Weights of a small GPT-style language model, trained from scratch on English Wikipedia: 4114 steps.
Each number is 500 + 50 x the weight over its row's rms, rounded and kept within 0 to 999. Layers, rows and columns count from 0. Numbers have three digits each. The size before them is the row's rms in percent of the matrix's.

# layer 2 MLP up, 896x224, rms 0.0603, rows 626-688, columns 0-111
093:469479480441497488507539500488469602557528402591437505364485471467550511489524500501482437491493506492371554506597525541489550408490472585481558520452505547492523509555498499506559517534459543509505493448519503472379384615549553516524461501464486560488504519535500497582416548436524429407455459601516538511506498499449493522558506503465
107:469556432494409530445483501436533436494492501547459565447471476468489531523516526467472494525592514579544560445570524604601513498460386502448467419503491538476443585487518534479518571424522526494526575493562479506455439481451482595496507507528502467521456503516532459588574546464526451489429562464422536465474555492452480516411612477467
115:578504419531565449431489566505541497498498482495498471397434506488617593511500513521530461486590498530422567571451527504505577587444490414560404535494392556541483449510494493449504550630363476559567509452455489413493497543373495520464385417532524484518409501565498564529535398560445418520499527574506489497521506457427472512525491571419
102:622560483463484577408540501533467468427568490459524471443618390594533406439515472515369468425532499464517501464475477482486483420552455501486480550587504391559488450548506445483529501536442547507546474488531444490434509584527539503421564525470521574535503504531411473597489405512551496384509472416517548414476500484465457411471493525428
101:507531459599494566438542479530459478488510479576361571485520422506479437497497515515495545590510495518435568432479474441520470555525458510508533505425544504411513504507487544363473504466592487467530519432567382470582538454435457574539527529480508516407460509616485561490488553561574434474529434461432551499586585501533555449522438369474
103:504498502589456420411521480504533467533637606569485380456550536448474511566542491454456561452495473542453533521491544493489448496513518520564476507483458541461532480452530601480556534565553510525519480552433532410605489525452551517570530503563499473444450466462488425544583449431468481462523449520514525486554553528430535488405491447437
100:482478423469545514536662452483554554537481458558541516463503510483481417450547454478528504478462513566556522440524444494491450516489454476514431512475548630460489512579564545536468464510487550543484478581496460498475358456438474414543502520400552536510454570446439500494556508409541509536481527505478456472479437503493551534473485477554
104:550521483426576421446510466524493472393527507477500473533550460468490488495537529489407439494492462521505456538489449492603511515553566465549464474479479533459471545512539520501532455461482546537481445517422515504543480477431518412451444419510504503444475500523559451491534476592480542508562535448575567554356542523568508536551563438452
102:512620469507482521527476574490491438454549481479489509527642397530507572484518467464428556510444533527549475520558511526573511482505521548507565566435505541549439510552567618400532401527522498503425487379577463445522506575493476504484418493515460487553507539551450510441531572430553517466431514458555497515478512503602470508466445554471
066:459467459387496571521554619505481550499474491540352587485525489556518426538491448540416460568452569464461504433597589508549510521469501627472478517437500441466535532431481506418441456548513433500521510442490490487503575544479497537417558504497582527518564485488487453490540483443507539543403478461541421422616538418489511510456508472550
099:570567521480583457477515549568425482518533423505605572595561525512482552527593474543515466553431481567495436492546507470505506498513467394502496505510530571475544570480455529573500517556416474496503528484373407474499496536475574484511522490469459601507453501497500478512461484486416468540540575510533567549506563426501522524541567509564
102:568597534434501527433464543490490420426444626558497491517532425464493549564535461477449492505519485499547544542553480505574558564505515449476503507502549533650493520564440491469511489454569472417459558452496475457580500595435472406517511510446519509457474471466487578486550592502518502479418569562554501488612529530386462418521481567464
088:468432577511549587499492453509563530510494599549442425508508440578526567525559672537445480476443525455502468488575511465497516499522566467557447548516569559521554494556537392516497470506391544446392513452453474359486434513496490498471525480530489440608449470483534473562576533506480558490499503469458536460472490510432435521550421515526
094:447473507456454443495504485491536497536404551537572455549580507564431517464481439534428544508545468499483463476491521571561465444469550438443491510431620454442592473582504571537542443500578539448504536590426531460527480620467457510528415494528493553565500542415458471498497463487476468528484492514514571491551567562429499372487461539596
093:504509542451445575545435533482426464523590459544510461578462435429498444519459585511443558556524512461508538507505640478479554561571516567452482471430546395510512531446482455557470458545484442658410499511438517562546472526521482489517484508537510463540427442478548565431599415446462523499459550535495479470532601452624458469589532425504
100:504479382444458500558546555498502524517423461597532538582500430535490455504520490438404420475478487491518570488470560514525616460441440486561484487410472501504410564552548504442506504551486506438508453504529442336458589618520667549572505460447467495512477578481532501501562520465464564500503528584526604501469463542534499526459523498546
097:571476443534571416528399477415555470462483600591530540493518524627463514490478534411475559485410476467410509480437555476478477507590489489561496544442467558473525561528482514464560545572417536481474511522462479564560608526495407463391436473461408549505495453525539429571499532581527559513521481551611565513429473541499449458534497561555
105:560593543416566516513492501485537513519489555490559470516447443506488435588511483371471472452579488466501551467424542489536469498475452480492503520555550420491431600470386438487509483534445543555547507514466507409400611519425457475457597520495506508563428540526574509390531497502392459523451449507532441517528450537400473497521613501492
095:444504499458621508482546552467473492467550486481531435498490458500539509554488484440445539528411557566555460534554493501484482517428498518434463488502524507507442524399421613487551450540477489364536610542422399495506514439521519566495464544542474563514544484462488434541481525431480562403539487463449551534453444528486520524520460497548
099:475476475441515482502523451378562452486470490558455516460459503578414538591509566542482542552412584535498477488572504549556480557491497459579510525435499484517485469484528455510563410534457566491505426573474516548524468544438499529396519492541586523555485581576474490498433451434464469445438422526457550502450613515437532498508484488584
097:542454504501600576546538514522506425525481441485511475531491378557393611607514527600510609492410508485499459396487463443576446526510511529484505393487424464536511509528574433485498496471499611429588489545475443431446553487516471516460524431509545420477465564525476542462483489478520476542528463587480485481495519508563561501470534459402
097:497605512502371448533526615395485456450451426495513426482655534520444497528483459465536556457573408524531425500504508528496543622501551487516549475477508548514450529427468459510464482544548588606526489544476552596453473506430483611485523542529524479529496452489489384463494472569531528399518533408488547573460502568481469512534523429531
118:442507513453542512406500590414522523481374554456465483481527440528487553654533473556438491511467520506509591427532534506451438474459405520523483491494515527536362496552498550559401615492458485485409515486418514537500409484578473556405554519501473520425515514446588443454494490464541478593506481477587499484494571522554485568511465520432
089:427554521478483480546518490528609399517533578468370493464493500417425569478470451448430547562586524480506477434517506384522453542509513570583530419454478493523492589514525505442502510561467456543457479473485550509525526504498462433448511542445479447458545615483495543618496581488642575469491519542549501449511538443476457488522615518475
096:435442512474515607560567587522610484453544500532516451530435474511516496547428448587524493533438449542514499526532582500472541521406506533424450486386636535542475468503471525454510459535642549443438393557458497502515499505505584460486506499378436411582534528540502394472479506458468482561495489523447484487472495554439603572417455568497
104:661524520417471539582535562547498537396526443523498446568483501546647478503552479490551579341559433540568518587483442530547468523490441541559499491567503380548447430504522537523511561566565454480536553452530501497480400465496515453460454557484515394460523479478507516507429441473446594488459487540472465469433425500437469572505473492499
112:489409629430534568555538520435540573486464564496549556475504532526534636588416425452493505494423479497483483441510542480503548537536515538536489464511496495443534473453400453406517494512536530439501500543514512438517389457480511475637470514502587455525475482516486443486420420611521623521439532481396499410473526471500447539521561548465
092:516483509445481441530419609512555457527453575539522424551522565464341556519512392557473462492536452448542510493386445509502522489458523530518425559415423524451426475415494510464561448534497575568445517484493468525465587499435435483443498529569417471500541513519444508602415498503561473445574524542424525421548452474561508442548414456429
107:581467491417418413571575530400446457532529515500579563481515531490444548553529492490480480597458503483512416473489517499463414569487482528450442498599494587531520557564543457585480504514521521445489489459498447468504487504520584471411610504605504500464537509444519476502500543521544482480454480463539499502438437426523462465511566470535
107:571464504553465483508446551435545523511465449418608465493452429468465460506518353523437498561519494483527544550461542549535501460524482509503526503519545502418495466573598528451491482514547542418406480543579525500509551437553502434566584427474563528425514527485563529476547490606539445500479468427404548470538553493501514474566500454472
099:511516518444508462552447413418549558432503640445508470514595445590489450526520516536463426491546601470589506482455472501390533373474523517505456471497593498534500481594481498434438482534523476525527521588492489455484463540546522495532454505518528560509502483570485522554593455429504545479493456502438541479526496533525506614479484440525
103:565464499446430420413516508451418457436524537487508505423498528508496537457516536578515476548494515432439547445429458529506390529410454564575519557535534569504437446484503433400532458696422519508543446546568487485524423540523546561494582537536499529476444530455538516489429596491518563557484558475401535548501566608500543530466506472513
122:597574562413471501422479498512491605570454444532481545565535493588606488492502392499458568537492567479432555517583544461509555587605540470394497466545509503473543482561453571510566487394526586491531408409510577466495525493532463500451559470466506451437516455609458485500525413546503521563511470548548484406461533461453513546469479461521
100:529484429544530438469510530451465496491510516587534542529505434430511577568592581489500490537517529539536511494496639470417468462469481454525443548426677483532481448422500480513571519385505508558435541491536512498516425426496506454596505487537441529570433469561463528516495428490518451543535454527419494542552513478563550382479502542582
105:474501516499476509499558559527573434501535574519479471431506602467501551469467492534500578441559522428503708518556488531517468467502530480474449502514529426505428502474503494515557462530485472541533515510440542551487406526560633487546481403533507550509499594500381499533497443489457438465500387543501512476518516547492499528452479533463
100:448514497448471433507584489445444419403472532536529449504532408530470504553464449518390389539485506581404460490529466555556472447451501542479484517463435481565684503504501476481544555534589533543435442564506414499413525468509538481522484430400511505495414501432508494514473442545500480523562488555437552559491528446570525463530489472434
102:600458572465469465571516574501619439502472570556474500534551533504586480545539510438545422517494536429542474519558455480526500522497420563524489502453540513448492577512492445517555505428419404451409448480448575480540498540466449506418621487510458532425450496492434455483493522409528429494541467567562539488472465439484560456533529492562
101:432503500561546527544493518464474450498451528454465510526560487573450491487512500488469503515488508463507472556473474513460516551418507453525585478424569576595435482461480514522485427591431520526463404491458413559497494477493481565591513491480495544492478427600403407584476463477513425436562509528524496560454523490496450418516523475531
093:511422565459478484492513411525499436438546480622419545512470497537475505586559448509585404411479459464463472492489471574505456467534550574456525481549527534410483516456458545459540470408493498432390471497525510478591515482551499525520492420536475533539537537480515473496529463480602441589468601394510495528598470511531487520603534466463
105:471609474510405463519475444438479531482602493523501551482450490594458577501335534604476603502470496542514465569562554541527532493445551457595501506423408464373490479516549493458545632510468410533480490465463477436553441460532544515465544426584452418479500458501539526540549479476440470636499547534473451500486511498492429468619496364453
105:540412416470509431431490522503555554442577568397530474467488365528479402476539499392512535397614468473474541431478587590467501533536475467541526508565503448482622539456450495627420532507514558560503526453459426498503460568499584534399473531432478462531440526507510523505556562628476516491500521464540525482523483553552505470552408515489
091:518535366525477477588467596500481584455532434526501496486576445603629470485454629615537551513527521527373467469480441428461489391444464593520505484376506524509497465462475513492515497635509539580429454470489412510467419492444555519528516491497450476452589483487494416514496540538547507516566502426457537475481544534553424478447519479518
109:549539447549543488420536465493556545601509540467623509517453487467478559476530497425525519462434435554475469529515524445534495491515513478492410544558537559535433561463495505493513456541517559482566511517528453441487478482612418450500475458502518543523434465527500542474420461473433527448497424519472563511521528419507541487521449551451
101:495558512556355457495532518459436486373497478465503514511460497576505524532446446451514466601478431476466466505508473435449581559518490546548516525507396504527506455504508539498499492526476492492504498497653495437500567539505530402516506487506473500541497480578428379436469528548487516536528496441509563577519524477452503542543567393572
110:524532522461491488445407518430572522420496469500511520402516496478501465477472522511385430524443430489573552546495609494570422486456478479553550497434446388439443440554465511536570496475519562572578504497517513460581451510513385481529498586505525511478401529449534525491466550491482520534499445481462505448549513475563574493543523604432
086:450522506572506469538494514538476528589562375547611492480563441514470477522523563454480434463546522571615559598459481490573451495607477632493452510519526478507473572461467486536505528511444604403529463538561470533491547539489459488429517537547391403512519530446465517451564516491469452477513487411471530582521541405474422517499474547580
096:516504517549527549458546506535482571446448550549489490465519489539420504420498551450568472499463517547484465352507421486544552538520544616538530453490480495525533519470567495516480486532542463582512445582452488538405434455420511454456510477579543552447503545592447517505376517569509383509439539501521473477501525483437559389501503553516
095:451478410447465516511355484455548474515447395486542447573450451588488454559505433486447386408497424520484512560424578516459584471597506541557478543546540566559524467489473508471463525447486456456485474438518513497496491562541527470542535422522449472578443466586532508520497455509456435555487515550514592485502439552436493386563596418481
090:531579478487567497474473439520490590476416435632484552592518496464471611443423487548489553485459394594429482511423472488545457423503568532540467539465580488433560512555487556484480486490507533532482473513467457517484476424460504555526535500459418473563429490476498461519535475457493512543456538512512552456575446503593459444514474478542
109:456502568447471505560550440415529494513425498501462368467476423490561517460390465490579500502524555612581424473451448565465484540509549469432518588493423552593519513496485563426489523453461477408459397464565524492477529476554543453507509534484548505489497590532438459497474449557405457600493568551567546576505494663560434466418474521472
098:540452448489482585431482510456513535540481487508520456466572420522557596629529463562464440588437475560534500495559615480447541561559410423565567510531536510537423517526479529531540471535526551459598510437489462441416521505485472487513407523474537473412443619491591520515509341575443492552534568460517521442416476566508527563582489503513
109:594531433509492449476508466401519455518535555503470564513569487433510632433535385444530540522537516538548492437439484452464478479581458546528595487482490519554500450446526528517513451489476553489467473473442507566528477518541466492607542485500455410502534491452498456511534594543425393524552626443366502516498492504542510533502395430452
097:463466459482497463533420463526583512486602554513573544506573495600496491478470511457474559481509439407570444527397500490491500508520543518492455541462458554470538516517454453519585479536505581524430451543419493552428415432524444525499577560476432497523524500576421454522475477555472551479497617444501463438556505499551498385467536448357
103:525469486434561447462546450389503586471549548610525486450452533538507486623458479485475495463385426475490494505468517650507599587599480434394495423537526402475499467474475543524499532494449474416440557552468592444523549557541453492395579508519441508433491484627563468465531541503486478451486456632462519539483552577509384445477572495483
103:466438546520492558502488570510577462530554546466500455391547460540503554451491538516516494515483478504480429530577513432434483529500522481504511506562617548495506518462514382511470497517533511509578442488490502491493464409580480418577371530403507525489460539503506534504502515514527470389494407378617467473560520481488532455507530476553
095:444551432499457506438462497512534502596532603536518571452492411556455618423587620413522615437535492391460566484455508441438499487585500472574499550479553497531579496470484496575497494482473574493516412511519418549465503512547402444522536526465506541414489379571477396458535510564468392494504554487494505565465572543530440398475559569453
103:589557438412453408476524587522528491534548496520487459516502530403477443447580542425423552504549633501586490482568414412559639408473437503502453554489447465465499453449455494531544448477484578538499518554529494568589604475468566477395507511509495468556516523550520504527509553437509615462553528486520469505463566501493518438451503454476
116:501499425494378486531470541514527469437536633441487469484555401444423509549493503542473481540401571517499492530548492524520510490485374522625468462504417547516477480464438491492518527458407503498537475466488523557414458547438465519513479526489489608479527458523459481495499544513493445459572552562568453577359533576423583477521535493438
098:449524470568385474491519570516513564545566460514434569584493404499441450532434535575512536471489506557535360502485567551505488576535500541547505503458558401518534525466569460471542419617443546463495523527476567593498464508547460538516500516540552515510451576554462532392431539509445417487479512481552531558504553486456465354442503478520
102:484574472586515496550519463480542490497586523496441436503574452519561510585438517496443437492518586507545563580448572541558484488513522509455504557469635558555473538343505484475574557529504545568578531467523472553538436452523506473544497467441476388445502546513466514544524438408470457558481462446427432521497450499500548473458527534498
099:561418477522537489500617505437542463454452471512515503486431558414475483541465491491468473510529555581440438500495498508520432468509492467416522451469367555491443510586474424469518485521462540540516438527571536529495539522529537582500546537408530526499487440576433496495609529478586548520536459476496584500439549585441504480496523565517
099:481518497417538483511498520388495533452408498451560624479494490474418509520529454434497514581451500562519499488495563498428463456561477519536492502538676516524537537556570506472547471486524483554508511609482593520557486470382510417536449498480434529509465524531444524550581568625433507567464529576520508416486538562423517481502404543522
109:534533442537476506465511428515489528549497536616493525482509496499546589487457444531417455494455394481424413493392462559534540494427524486536576569432446464480580482469610555565551476505453466427559484577511476511498511502515529491484517415566504430491408562563451601474605563576536480445518561507494532491461447600445516507503523487452
# layer 2 MLP down (transposed), 896x224, rms 0.0604, rows 626-687, columns 0-111
095:481445379559381533547525524508474432407524564480437421533551482541495506377565526493505476459611446552512415549594502412554565568483522513557463480429435442483498474531444498535531412457527570510582513507506499548560502503518390501468478515528543507537562364481461558503548443486448512413554558456436529521434512568494457480508546458419
106:391502418494578538462474538519539484545473439481528515464493439438434470555524452560627493386482499502543469528485456466462404500409501468473445484527529580532480529518489532538587562524517575453530430583555511539544611565511574608498446375486480539491454627520533463484509489400453444548549484480543541530560587542458552418488425539497
118:542503517465506509462409505451521510526489456432554526492545494462503512620531478534497507438499539465482474470478445477430562516587592465612525543479528465467555465446508503405457519501513481586576519505467443429428526445604447489467474449521548449546479608557526534559503450520527508563489385525499478545369547507542483516528490513533
105:443403474565493477481480519512477463407536550488500599456486528460516506536494425436554515498533487478600529469426482561530468483462565432506400490469596492443504455553481555549478431455544541519467448446455533515584510496551556481515461415426505588574514519424539547400567537478530556535556479537440557547508495443485494514431480528484
093:577468469495534514512481441439547552469484526436478481558523533399503539529491459437456478420536483484448520534521498482420613429436569544521597432524513456446437468472558547550567493495423558522599514569486539496478466478494525527507538448584526459549399455503542515557463532604466486563422557519519583542432484544457429621517539510487
102:521369535515527491468556517568502532561394624586455546519375542553504484580467411495468434573582486524502541550490481512519494494536601401442448519571597538491462553559566463484471571395505518459441459452483406502405537508530465454484559535435480459511592566438474456418431533566488413556498464466553544518523607526508588549564524509482
094:502486433537492526450527491483580448491472575461499500488600543461466442513541448446550538493501530428515477442474520494437544486465503536452486476504481602500387410505517464528548492427475555378350448392549473477480467543551539504476515506536549484441540545445482442514502528548444518448468649408477528426511494394561529388587438450441
101:442524459483513459485492454520532448515498511510396600474487456523507442601485586551502451481521461533476536498522503500512525490460484572501500485493494586394510466519575395527472567557507438433473601462571433486402509527455531590542396508453527492506498484579547572543450543541462517587406541527472497517516534549498436444492505445473
094:525415534480622441505458419485553597536420558442484495519538612557536497516516451540542493446616444528487567428504532463480563496542429550521462493518596474442480546485473440539473431483504528520521503642450510497417510518490528501547547475515506496451465541510472542522605450501448448533500464500464566438410461446477549539511524594523
076:461350579465509510511560496501518561524433529443515548488566466565498520423422430566516556603514435510472435486507535524504532565580508555472557553489589485456511583437413582476412566520446542446541580495535471522513525469445591474479533486494519565539504453497505457497479513499601437437528559527510499521578516544442529515545397470483
100:562536540522459491492415616498502536560555451527542456490585423559484547552449389469495550476495452521506401490521529538438449484572461574466538578498530549540492432534528605556449478525587438452470547512540504562431501463581466441451507475536490461502609502545498465461468462485549480386479521545422479482564500477438490432466544451517
093:494546450491537511489432518533434538527461414644442504506481511534497372548542617444453389462530530485552526454537445535558494474424517458597550560482486481462484410471530489417467472435462534540533471491481496538489491484533571511485501487563517510551632531488483436418503522517516605550513521512472536495528532488399480625456412459554
082:573582433499460499529441558471495472487464451489609441483403561446402507428417450481529485481461533495451513469556562473560549468506396504555578518484441464452571520517463589504458503467625535499504450458490529626501515493498505517450491497471519564467518464528473464467429460404522476500495502546489448530559485472528560507472595517472
099:533582498562576581532549454537502434455562444511535512447493553536558430520483579552440436549448623526473444521529488483495492516465508484548435534499506477498415458549504451482512536393486451624565595464502440534474534550567558525476529554507530475543477509452534484490543403524532516494505447480451456533442561549468478631407510396455
097:516487485527488411460450516516488579533478487488446597553427553476513601427493528477432489500470468474508507529485503518496467438495441456455502459519539503475534451586525582497503499557514502481560493450534560492564485455537461504525564446539476526544482552512543505522529441518469531539537551455557473436475440483556519456512487517462
087:471409600540562488451494455434535459579446489404469471499502477544514579441445482531633529438466489484481481523590485494419490569586472521500528536420563549482565449484468550574520605397483578485485504510479495535483415431521595470433491508550559465438492406479504482526451454541538417543428520389518464535540489467469517547466499502464
101:511674589509425594565515465551510514516459559475541505470483414522453515443552486590461414470536551486555455493473526482587458478493483520481563507502457503501500493506540512478522499425615549507485530502517552459520460497500471445563465566438483473538371612494546481423490421556505490508551451480467486492550498447478432587437555550470
098:380617591469435469426544507548530621382461433558436540507517486550502609544511453549507473488460467571484472529518489524508555493567502426510487508478539498447421471490579514451481553591437465560525572457551531560482503453502512451451473497497432566545458539510424412491527539526511576457457502586446586528522478558506507512503454527508
094:445493447446547540523538442449463466524398566514467581431444545469547468565444640558592549458479498374424554470523531560434489553544478499556512525479458489493536519451546542548521481478599543550510509498561586525490527494508539452581411506576500412454477493554497515460510518449477518500447521575511459484566485521437507498464464511512
100:553470592512509487489579443494512477494398442374579593434517504527506563528471444548461520594473577435444490503399444485559491435565552482535625467465500508494528491541530593420506515433492560511546461582596387559593507565488547485355435522477468515459541487456561575534478508491554530492454480487547539537510438407439531544544545532496
100:527516461561453560498584472527505454519515535425459504460553562575506436449476453469473551411552496445475471551479476471569574434514529489499640498615487543528513467488526499494503491453515540560628477504601486429442464527525468520489481495512501593545471448356473418577535550523489464436422455494513480492486452473476549513429546505554
100:472497429491564432480596421474484481488605549504584510504399453529504529499485508517453551487512547552453490450447551481544538528484418507544517481353490484519501433530455514530493502415522545421529579552448547420626514471500489538467510450531572440379513452518521547582520455529410453508429553481463455478488495494542501427523530541512
108:550570561609473510496514570511587532500480504386530446516507461582546557480525473490457534511504388547371513561533535546500502564525408627510583405451566453471474476539433508453524489574557492547466543479466458511428534497450511480601487498449497423496450379476478560466446408493511465427471411572622473488566474469458606547575458516425
083:536467578592484551492518540449471531474447468483560461617521378477524473471558515585477515499588463520484501512550465505507565565466567525494467591523474547499494559508464532533492641479472508495477506448477485473485439491424495509544532497552574522415473470560553500346498493521420418526403504582430492506558501541558606497465452451607
097:469513525506518520526525469492493461447533498554469463496576556551554496514526554453524534515557502422425453499549518540486520498528458468501462503514485470475540519485558526563542521496487481496577544565535586460515471481516513374429424541670549558557466563500497512500466566605463452562558451445479541478339461468408512514499516385482
104:516471526487476492450516525554481529542529477575462418477492423487497538513466530490487470604408538514460622450469439469552547456486509496518517490450479496469607520584534440437498508439448505514555493512513500503535573508528552413478460415433468620509538500453439544453559574490473473547499533432518541556521497453556492467577496465404
112:445475497520390566479513437539474477599398498462484542513542521601515537500515424471480485489517547535383502447548540423470427522561540494551494476504455490563464497448472478517454533618545460462451472535477563645414504495434569592545445495600531486542451496551458496489511550542507382533523447471544508468512518502532473489431472486503
098:520516479457540539515463564535467539490589442473525594447489495427559531467504489502477561569537496520529490524537457531435489497486465483590537420429488493539470449544528374534525497526487476422481509513599497507477510511503517402463511566452478481439503563508473491413570527504476554511366560571591447595492563652462566564420486476493
103:543487480378493558484520585586421542441541542485412490494535426496457394512422455506505467510515456572468555582507466531554378418548540506522440446365543458432486517604555568550551492509505450492504573547613500547449538551443522571540440505486448541458488430573446562459511562446494530606505490559511556514613447579526561454474485492431
093:475439476535429445479549365444529519555581454434473477427532490448567553592390526420483547417422486463512475470486528412451460600403553511500469549557425456513503491439441574530460443470539489552522510484550604469431435476515453513505555531443465550505395506548483480541510515511478535459530512465402382463433500468549548476543462547470
103:539476524550464522483536516590498499520465488466485432496532551397518495444485516428637522492416536566432490532551415473495583541512539469493495558475463562497515558498505426410509424498509472447508537501480572416510480468536470509486458477603440540496529583498499494618431504450580489472598569475533598444580519536553323457470568520453
110:554463596554450561513442497582502506453589541535523468500552470429574480495473531462482499388437427583578472536420415485521521539516448637536437476502501464382517365452490525502487515558587483525414532492433564573481459567507491523499512446556585505502538534436515544466555514532539487436496505477523523463516468488408535529510410491474
106:552440428491562522473465454520460462587554518492515476384614504531465442445494456503457554469554508511484562499672619520473417587566519639490547491531458458544548465521453472472518538467428479482435496536504439548547479496504541527537551442438418465435381534460479449545578458516529483487445457451475404492390510484455622480464594480494
105:484461524499540430521561420506467476499517460588436510487618495520554418489445526473488487467556360512530441490549513469445536531535448407599524520459530437476599524446558437466541397583557398505503559491477507521448516525424561553542525488498509482463467561433502475589503557507490433537405540449587520489527474510568523475458535496488
098:476555567463471506618520529377447441607465494473559468523567392566401442499556505500604391487488471460515499510503502482544431509527567572513463477549465460485582525522420478496442499484549515471439505557518472608437543452414465528534481529570459535450472424539527510547486459523577478540548555449561494463531490520457579493464492509536
107:491431552518532533491468524521518524561433494603448511515444613518477604527550516515504478477564495533498578496479512569565528475407504374430525521538433505519462455549524521485451560512476490465559537483527436529363529580435489525519491524464498457478525522520489574577541498454529518378507461489604576497491451512509520586461465535516
096:562526471493498441495357397529489527463572532496502490482530512560379535501509532488509471436534431594481543508444529519482585563476432455561530475451430596372485485502416520484463467448544443460547588545502460516471448514546562566524443475441581506436483460521551544474557523544464530468362508477459505501524526508503561508502523508519
095:629550514499557518539428461562568385553463578557504494523469538375468579512464547551463488474468460529500558552423512463580578511553459536485557594429503537444480501518518589425489479543527600507495556491534346421512491552501462499472394511580473494513540543438513513401449442495478455516403485491593455484645427422499516503396497555543
092:494520432409426579554489516467485547420579635459508539448549514389553487497497466442484513560516475507510456466499469419461465466479537405458474378479458514483493449579495508546512416523497495509586518467506557501518512455477410510511439489492628500486506446425515496469586466539577481515523411467490398425581535563480517417557426514502
104:464434520525531505488529559402514489526592447484510420512530474403514523506583493426480439470503484523442427496392453456511560473554463487609512480518538539486534506508558533489467431463563583537584493496540480473542622532490549564512489459545627575495502639479437411497530464475505411460460512402513475454480553459434552546430439573570
106:519461639438495516501593546471462456485452529406503533465406616464503512464538524504391464432497519502533454536511552469467473533475515495446482495538511544583437513427564513509479490571469497407574502463517500431473454544469419473432496540479364394477561452594553513421464490513535526552543501463494424471487500473534432395357522486440
094:589520541499497458605498446522440456531441450520524533507436539476420593522462444504545515495381463407479523485454514453471526554502480535511474570546425499489477511402467444523447500461545602507572477549476532656550619450483470483499440501492482502521488555445496440474498497519513376490542427499537429518465519467480579544527451526585
107:473601610530529437458416488469460526500512493466538487471439472572464571491457563491524399460496401523574457498482543469495528517514487589446540445448550542470497400517445514417469491525476493549450501529511559449539551479504502492539525504433390515490486470503429425524450436526449550453515526488503454514407408482565526466495479509536
103:512509444531566563470578543446506459509468475548519489471493540552554512583477519510535535466486444495406567502496468470374440494528507554440536462364401485543496603542522480519561562515515480458531471500445421441568621420435501514468477531476499440419560515426597563491534505527469577475508462486509457527480425496529534591486424465452
109:538494535520586492465442456498617454513489560473416491524587426453472483446399470577497422463565561464520467475507394426495437554513500450520449463535438395464511576505548499437453509454456576537493463511502513558489394545589472477548519600525532493461540546533548515481542532460492574493541551537526485480464538512596519491442516462507
089:573536456503485427560487547470529522492534555518520481441514462523475584587431474609503501458482423534421593423604539509455508384448512395530529552503466485464537553434443490490483470527532402493456431442507556468543472506490503496555551468505508512472452575546421529553499491510592594522501599598515484487459391586531520561554430510493
095:400468547553445571483529489469494500494507440528482484545545533527564473469483488519583412550432594551537475524426508497509481363515516545454503509470497534566399451488477498503504400499526561436494473459517497431429556537502565571543498577478537505490562513530566535531485419473467475556464436518571529458476521518497507520456499550560
093:497513465419560526501550397480485483495487569459535444484523549488465493451568525499579445531508549566646445480634548526568502537502543536522505460595515467544473495491508585482460542642569523609496575504508467483497492489470520541449440421525526435410513463408504550550597541519410432483680444460448542485538482614493570545489506497439
093:507463409585455549470388529429517504501563510424610551424546583444484423553548518523490490526521560468526468524491485533491478443423463374482472567510398456543577514461470532528479463430433499487516488490518518559395492573522475474368461616499573498458566513469503470508505478615551433548414461543543420498433604457439484591478520476500
107:494473499488554511489474467478458578493511475493551502451600440469507506595517557514488505473495500493463447481501594506486561516549539497426524533400534507431474515585401540576505464552454494478455467634521383477569545461494561545490525624489462487454577516480480476549563524434517613499492534496478524429518464534438523551476427430490
104:519556542542472528486507461535491559514551426494492508564444545516473469526524491487438503507436499573560493511471552458468551492498480545504535530445446528567518422495401541534560478499532454516383512495513470410473537481377476450533488554520506476515528522570542507527598589538546560499517497475466469463470527414444422480483483542507
107:583528517566483473533561528553523485440517525452453491501462446439506555464484476539437511533491452389447502495541525570550463480627459465550527481580526482515527525453485485527485516473562390563503500482460520516491511447499487476500496463536459461386495472535481515636524487445469466477426578493560513455458503501525535565571503533457
101:513452486434517536534552562498515398574478504482512413519511473515480428446500648574447483589565490504529538428474460542535506428490448549523435487503474472474615545483446509517522464466462532574510427435479409555578533602472466524565456409442513507462530482470459417431478506429490549510429464553512506546479502503429480491449508467601
096:522537587364481531554417491556556482531553472515503610468540468552532511369497543450485501475549464428563444451440437324445558447448460571572482495533477509488464394428490637388509477582567495489497441427478461571491511521524564482493408477466477526523503525495419499478513517507442560535508531564566473486522504485506500511513514478519
104:536543562549482459520471492524487572458538495590506501526553447458458466591482535474517543552499418536542519419504405596512512630445462488468547414574516557455416428467462607548539495485487464559535497481524466379609511505504550523563588440469527477510577477506484443514551500522468500513417477532495588522514466486435491436480481568525
097:502493568556521575518491577454480499483495436501521450599531493458503417525573469588483447492543416498446498493548414514497406485559585430557466545493569457499552480507433455476520472511499507503515485538563471513491516544427572479409444517576546403495529488438545495467467458442551597533551517441588499474589402491490513555500583461504
109:395467487611584477445551383492413447569516557383517480474558566563630497445469493537484514449559432479442474574485450470434467520527438499476501495476572444504461479514469564515547501433460473477532450496514427461510568463545522554555480527534548428481550443475549517535531433557540410536422414573475569545407518525428495527562485482443
117:468601512428435527531507530529467475519527526407447612454524525399449507504448511440395529453546537479578444521575485464516454466533421546527603449535537460448495518501544444481416582498443562481578369567407448579557477510530457442479492467434482461556498510588476524522570443422444436507461475481490545500536545457537533503525519479486
091:438465559502582539573516420531474518539507496521508532426459487484425527481541494414515524554472534541497591528468464542531541351468568589555450525547520520484501579524481530494440541449471437575428580471495496465451550532499521489514506521528552454356549390410498486489423533520548541490499490389496434395504434472474456581533495616430
093:542506530461427405545444478555521526491453507371537535533447492574521550455523434487517562510403473480483397478538528478501547606532545571523499465575413402473507457493518494528443462539469464518439477530496350523545489489509539555479482493456513487549528473540475444454461461521527476431495539434561529540466515453447548466601479434623
103:524493540466492563430449487527618550595570500486633382497567406576522520537578529500537518519522497600498523434414533486464429464486598455490530491519578483546536601496405528545557462477548515508451508457474475486535508503449483531520528429628411446543548571504499381412480513555506520503565460523435509519490491488458558570410548415513
098:525583469597455479464595480512539472540545567586474415499474516507608522475466513528508553504372579460492502517565492499515561431361414596471508439532580502486481460567546492508468439406484508599495547502418570503560415596457547512504540508513556464472540414450491482535449460472561469488483497529434456584365514445525477428481498491539